Each number is 500 + 25 x the weight over the matrix's rms, rounded and kept within 0 to 999. Layers, rows and columns count from 0. Numbers have three digits each.

# layer 11 MLP gate, 320x128, rms 0.115, rows 229-279, columns 0-127
485506489492469470505491499513492515460466511451472486481514523458488546477494449506489510515496509512509535510520520516472468502507513511484477501518495515464545497466485445503484515520448501504499463522517497506511491510514489491498502550561545513485461477479506456496518529524511517523512483473493503511520478448486508484529493477499455525513503482479482512470471561548505435511477
486512475509526462487504466495514506485474505513519510485490468467462534506486525518507473514489509492517520481514502524538508519553520484488523489540501500519501469493481509475502531498487451533510493478481525490486531478528513504469500499542519492504501492457474551517456557535467527478470484467469474484497493506535494487518488460517462491485497483467499494511496512492513442495490
454509498476533508527495482491499508499526528515509526531484482503492471500454544476555504545508501505518501516512454522489488498479467474522548491488509501531483529515482480477491484544501472505494539471456515478482478511481525500478500508538518479482469482501537535504511477475475516517522501459521504494472529481511485507479498526507549508490504504514529495506527471492500511526462
459494479527538506471515516538438522527472499481471487466507499500517521477512494469506529457517514470525488449442459512477512494521477511461515500467512518466499506504488511527491498480505506482534481454513489480513531540477534504505504480512528480521506509492514494497521495479473510499500518538536523464512493591487510520505490539481506433523494469489531532534476516541478504512496
492498518548492481524490519499510481472539495516481520496462480508520502505513497507528493510538511489497520518523500534499521515453468479517501478475509513568550479539468504516517483532505506510490561476522491539519509480460477505518521484476497532515456475493527465562523505480475513504560519478485488534522457483520544491528492514488437548507513517499492475499487509514432527471565
469486525481478486471500489531516513489553492506537537495515558510417504533459496502540491493526526451519520526479481489499514547560577504533510528518529486501493497509485557479493460521523511534534503465563451516528471460497502495484498547484472510515485466479533505518460484488560502496489491508462522502525487479476516503535501477467457506496489475455476531497497482469478478503491
482502505528538502502540537460547499531516455488467517505483495474499459470504457508507508515526491530492500487491488532488545491470481492535457513521476501511537486466432526492508496499543492512463481480460483501501467485500518499482488515509519477523520541505512507525494463498515456488520524505506480455550490463499498540496473485500486539524516508504476487523556507512523487503490
494519489520528500544530459473542482499549510523453515501524532518531533532482484477457538537514468510508488533459478488518519514479488469535501540541504515541465493511506453537484481514510519498486502476463498502513463479545518509525514488475410490542521532463502488514467494476481497503498498471498496507496533473476498491499497519522530504519472471534496485535497519461521507479479
486432498532499496442543538487449507504513515542519498513494488524495495474442523526494498525513546496477478478525508532536502543499507484505490527480489511503470480480493514496492498507513478517493490501493517507487510558463492480542487502468483463521506503501482535472537546531505471478509506503502540464571509529510510525473474516513481556514522509553463463523519497473496459474507
464508506501449484489502493485510532497496499521515490529556510550475510488510505466545509459523507522513514513539473519462510480542515537474478501532495520516515523482485522462484533517458514519504546490554513507522510482527506551516472527501497493470517486485547516523499456508490494487450499502474513520496474526466502516540489484529483460490485553547504472494510489519485499546489
449519491486527488516480497512517485533446484502506497489533498485430514529490479482502478461470515475492481516449481511495486467459486524472448479506474472515514533470461527509484476484494458557470523505497531530526533446510512477523557499563499507515479470505488459482520470532482518546492481539491506501500498528493453498488508497485562493505527486518500478498535560517445504552479
509543482467465487467465524487501508467500529513541521492476479523466467471480492508497453494509503510505510483542548475537496473542513530527517482584475493502513493531497516481502535511487472498487545517551513509535481490499491487488454540471542507512489552491486517485493496524515501497492489474497439438526486527529537514468479471458500483508461473497502510558555504526491493474526
451485543488484517481514554509533503513528520493503531496571483488536514534552495435525507475503517555513474492503470537520502498499518489505511453509523458531493490517524506507521481468463488527517510473491510490518491499515464452492496486479514498524499487513501570556527501501530509534476463517497483498522487496501488505513484482512531495518503489504530455489533459486500542513459
472489511524507482438487483523469510487484475513509513476509475482507512454497497464484516508516499543520494542483506513456507486497532523514476488477529552467513505500469546507501535533523527487514483473463484510486501521507531463479485515478475501483524504515503514505476503539511492498507454520512526522511517539497493543540444467484510468521495504550534503477515515483505517566504
471500464459475495482531529507537518482516493522528526490513500510520492536478533469474560480492454468531501500573486492487458468532509475487534483518473516480532500510441476468493493472466516451485545460503492487511484506530556487508497544533487535464505489498554484493501479495502492501486504497535505507540475476497489477484481453519484477490481483530535513465498488491476495485497
472517486488481523471512482493505475470504461486502552492528502527505506490506501511491496476498509527479497491509451500494474532456531508428498496511492500491489518529490520530514534498452523520507513485485496499466512518491476501511514516520513471506567502513534519540489519519513525537501474535491480451483486540535514453532489518485507475523493523557528509516511528532500465491480
446544477538545485495503498498511539526497507528476511488481500514511526518460494482461512495493490486501504499532474506539525473491505501513551493496495507479488501493526472457534490486519493488485528510525471488499549499531497501512502585491525506531523559547520495496486516542494540495436474490472491508467533538498490532539486472497503463535487506497499491498509517499514483530507
477496451473472514497542485505536482494513492517506501518517511528549515483535443515548509473521496501487505509520486534535523493515513480524454524478482525493484481502414501484497535457500471494462487460478499554519519490514493466513512498521476476515512507528476527502445498505505488538490548515499477490483492526509480504493475419539492510507488504485473500512497525504467580474533
490508467487483508549536479500488485505532474525500463523481494492502492447494509501454472496468490496489449549490533487467467464507530509499512488533481517529490501510518515557506475558474501466490511526490527498487478513540501462512515506489452490510490488512499480469501535507489490488457536494499493496483504498466485509467507518529512485517457491526521502532496474471501502514459
478485554503519502496491523487495463494470473461511504512455507485484521532477477514490481490520514473533483463556451511532477482475474498516493537500437442495443503488475485498528530477472501498492484489478496517466506519517504492441485508531519503507556492515493490516481513480486484490504486487543499479516469531531485488495491508515497532516544525528458503553484481459494550495531
450506490501513502511497476475490507520453484517518477497491507497478459456456520513491490480485485511524470530468493497525519518494494491513512475486501474522528478483483542532552496495523479527487485524516516513530543492504531460431502525529577520532485485468508493516511518498519499520489472529465452515492503458513461507473501501501482556486498494457508495524518479506491469498482
515518467484496534468509518523472537449550525515529521539497532493474444483544498465458530513521493499539464468570478541422511478469494446509510506508504520483459513511475517546544497514520464514488490524511543474541512541537486472515468463489478487497524479509499521522527503485522510520494507532511465472494483506526507496485453492460487496542515466491518470472540493511511462457470
504516539530457495492490489499500490511496531522471484475525518516464483474472491451527540499450489478524473547517510491451498487484522450510539443496537498512496473481500559484487500446485477524507485519518479507536498525476510506479461486490498457502513510522500486519547464483475527528531502539518533498525466489524482511527460493511505481513462520511544501533536463470487495540523
499483489553510518520539467491504465506523471524507488521502457491481525503484520497513528486481522525526453514514526497541448554477513473484503474519449454531494499497462476505487532480514484500506462482522515510486481478558505502514497496494543484506512505516501485507476523491480495482512537480548509499469448530489542490518500518472468511527450543537513528506455482467531490471463
496457496497479530506532438486469479533527521489501519525460506498498489492510509463481514452451507502482473487536485481459505507503506501474448521500493517531521526492499539468547521489538536493516461491450499517503445521489502512503480489531551499492490530522509517481484498515506495486503508512451509487499521499466508491443486464496461511479526496515496513507514517444479510479509
545465496527511543490512513535476502487491458526480488472469539531493517505489515562516440456525484516463477478512519540536465497524450487472495533488506495520480511478518504497506563513465502457501493505473522486505536501510494487521490538508485502515473474483469484500503523508491574513504503491485493481515520467485523527483475504542487520523486515478465466551515550508472497476513
515551541543472476513487531459532567492487491535487465496502495515471502506481518527484509452492519504516477500529474510539509485487519483500499481496471512507490480513470516538464522466465498483472501531509527507537522489568505524498460517515495533534523503516512495510452532536464501542508515506541539502465519504460525504558488477480448485500474534504521476454470523498471473514541
495503509554503522501495490526482470510511495478455459461521524529513495498518532516505492499470505491517459509506454480513512486496532487495487492500476519556514498513506449478488541552478474519533483504463542470492490512513502509516479529488509509444463512479465447491508477531501505482484493491522492477513467458510492508470508544527514486502511470468503501486507552486508491493507
484511504536537534483507483486503479523513539485480504481522524490515497506498484536449467491509521484470483495507529505506488476484468488510512482529490478460467476448529489475489533453511460485505485524486551511499484497559497504476494520505487501490501507474491460503468502509501480492484538482524476472479511501479509513506495474512528429526465530495504502497511488523521513516486
517545522460529526481476507481517503457486506518506544466514481499514513538523505455456533529506443494525502518515516526505504466466521518496503486467494513529544513530491517480514533538498506422529497485531476529471521508502500512494501513538553481516496542516487521503536466523537546544506504522497474479539541491456503512534503497520521503506485478509508458510501445481515489557491
490501466486494519555473464508502431533501534520468525490490553477544508488530491513487504497489479495512485488500483500493482521509527502472493548481497510551503560473499474531508487478458491533444477486505523474506498498476512462530502503533513501509506495508512506535491498449570527535495490481548542513493533474444445493472500532456540513527510535491508515468558481507513546546444
493511523550467533483473535494494480493506486466453495519518538496513469496516518487510525493510465538508451466470519502476479485463500488508465476486456511532484519495522465509489483474514501518485486487512524487511522481490505489506521542507487512495467546470512509449460497501517500529547480515558495498482484483473480493533496472531472493471527520492446518524495475499512491510505
528498515509524521509546458527535503539539478534464495523462522513461481453542524499537512469531515501517520528469494498506506508523466469503497551479464467449519475509494497495506505491499526536506490500537471495530485494509527476482497524465490551488521471539502502495561537482499552452489461478531488505487484532482507490469502468453495495490488448480474458530480480505508489490538
462464506472473537456543517498417497546488487513535480475486475476456513487447491498489527472456528512477486519488510521476510504513508502457462514497512466498537522505510491488493529503489525475444507524493581500479493507479519509493455548519516460488482508465503501489517535537519502477494455476463506520453488470515517551489534480483526529493494475482513511512517502526465499478525
535535483514513515504551529492534508520493482485503514486486519491519481449483487548504528508466495488485528497475521484525472483460486458468531469521501508517519503500475455452513501524494456480502493525446502467522508498580523541505520546490483487518473489522510530500500522496508517550503503523520499482542520485533480497484513512524523509510444544452479464549522532459546485474491
512488537499526538495528476510511506474525498483474504495525538466473532504503479489500477495442482453523489553501470499518484519557500501487491506502522522514497511459511515534484474503559492508501527496506495547515503544486524493520494536503520474496511527489512479450482493509532504506497540439512468455464500510499509493491489486516507473530482491491513503512506531504534484512522
512457501528465543532497506502507499485538520532509448508502494492458547499476559516512455481524544507552522491521506489447512506513501519523500514528489532481488505472507518489520461518443506485533496517503504509543499515510505497516488509493506496444519493486459513475504534476507537504502540464472503505482466495480500451507513451504474489550504461489521478522502534507497535468506
476489449459483489453451469494490473501525567506495532493484482483504482491484503487465488511480522535456507522507512519504481486528523474499493500527478479517481507453528471510519465531485538510473499497490550482537535487505517504477508514492497469511495505511535472506490487487505530486485494484505465511465488465511511459478519507481526538506435478506532536475516523504482519518476
518482491516495487487534471550472533493543495507456500506479517525475501502521489502496478453516518491521466493525490495487484549489487509529482530526481525515532502517511526510483530496517477457547522470501531444533527518466555473538464474513504482526507473547498513490542464504509502539550498517504477455478492491477495504487469505489484468520452486459501518481492485422527552473488
475527554488528535483535541501543488533543478499523529535499541488493517520492518506487513524493519512495445483493510495465537500512469503524505539523481516508506542489489492536489519516498533458505485473461473507534492491510506487552466529456481497506491510485481512499506495536515494475557511574512514485502503519498502505531479501572470549489464458552504533454495535519561501524527
492497514508484510492496542520522509465478474510518517488459459510491500550532543518516526502475514522538512490514502562505482435487492452451484465524519526511473486467506495513498496538457534507494482492489504502516516530478519506523462514526501526478455477481513560546485489505529497521512484491525505533453496494475529519477485526473506477464484449518508474495508521525470482503463
486481540509493496518537595465480505523495494494494500484489485505510545505462512493538521417536519519454495494466520493499576525497514495529505482526497492540489538505511483504497498511513492513507507474503504485470507500524496467517537479527535514493501503529523497461557525485472503540502539495476522506490517556491484433503505452531501485517512493507484473477501473530491495452504
489504525518502486444494523460508490499498515509495463444509474533460514489498486492521491451504448450509504508502479518483473467513511456520549455507560498511516494488536495502508490515483494491560540507557488495490506459510487486473462465473518466527507502484495523518475519507520456469516544496459515497484523502476504513512509534480462498508503516515511472460509484488438501500561
485471493497507510489507467507459495489497500511517501509491534514451508526476453469513490508501490518453521481513440509457533483500485474461505531499512529503494507473500504482491524512484494533499476506528521533514524494473526492482478485519481478500508499474460514505477469474517520487503522534482496481480523539503511502518514481550470483465424511494514519492457498507484483461456
492460491505495482470514516547500481546481500493511491508460498554511491469517504514470561562500465548487554559470512482524495495483503459482499506474491479501515494541512482476486518492523458489508512499502519494477500515484551475497501513465471488481484504553547498499507487451472503509503487480581545476481528484478521463520533481484501493527493496475475537523513516460478507511517
494434539496450490513518488519485518521481498486517505462548482505493497527490462463480500536466473519466493567486482490535494468510538490498481531496521458491509518510514489456502457494500502463515538499529506528542471448500519502508476465501513519493524482532461478516502506516523494474438522493482501491507511529471472448521520493528515521532526491473526484461473546498528564470514
470484540522518506515480495480492530515517510526484514529527532475551506518475497489477496492488525513543503510533511497496500459525527492523458531470478513501500521564468534495524519513487518531509545490497530479493494507482479459496514505473494513493533495490515505538476493530515423520486543505484523487508537537494583517474482493466487519479504494498484491483481532524452474473491
544536500520519481524473460515459474502471514527483533471491495524484500476492511483539530506495476490457529509502479491523469547511452520488541484456503561477522512531505469484522499510492483524481461484516527513474500497533487494483524531511544494483493502465496506512475513546489507524503494501460531516436500473524493480539540464507506490495481512490436479541546479505523531502491
493514488460513503504459509523527498530526535521508485528483542476486506494519532446467487468482511491592480522526530486503505539528506504567464491486483491535471528537511468537523487501476485515490518509502509487489494524566506512495479480520419481520509482460477543496460480489495506515514541462485523537513520508508490513504494525493474495549501512507490469502521568484526502508480
543483517497527510480536511515507475469524496483509513481478490511484472546505511504475500496507474487518523516542479487476519482486504451481535505514448508507523501522521475466570504518510461467485494465529494462528508457523537510449470483460516488532482530528515471504537502529527481424490474479480567495467479495529501467493491478468527453490490521429529568496494488487501521484464
469546484502499466531489512511505496477537501506505519477535542490472472525529540484502516473489514507561440504498461517525508513483541506540490513518452537502486547445519486544531497507544465539468547503539459476520535485545550513502521503487489506452521549507500484450521511450515514531518485491522520491479458499494514465458504476515493515495561505494517523540550475490546510435527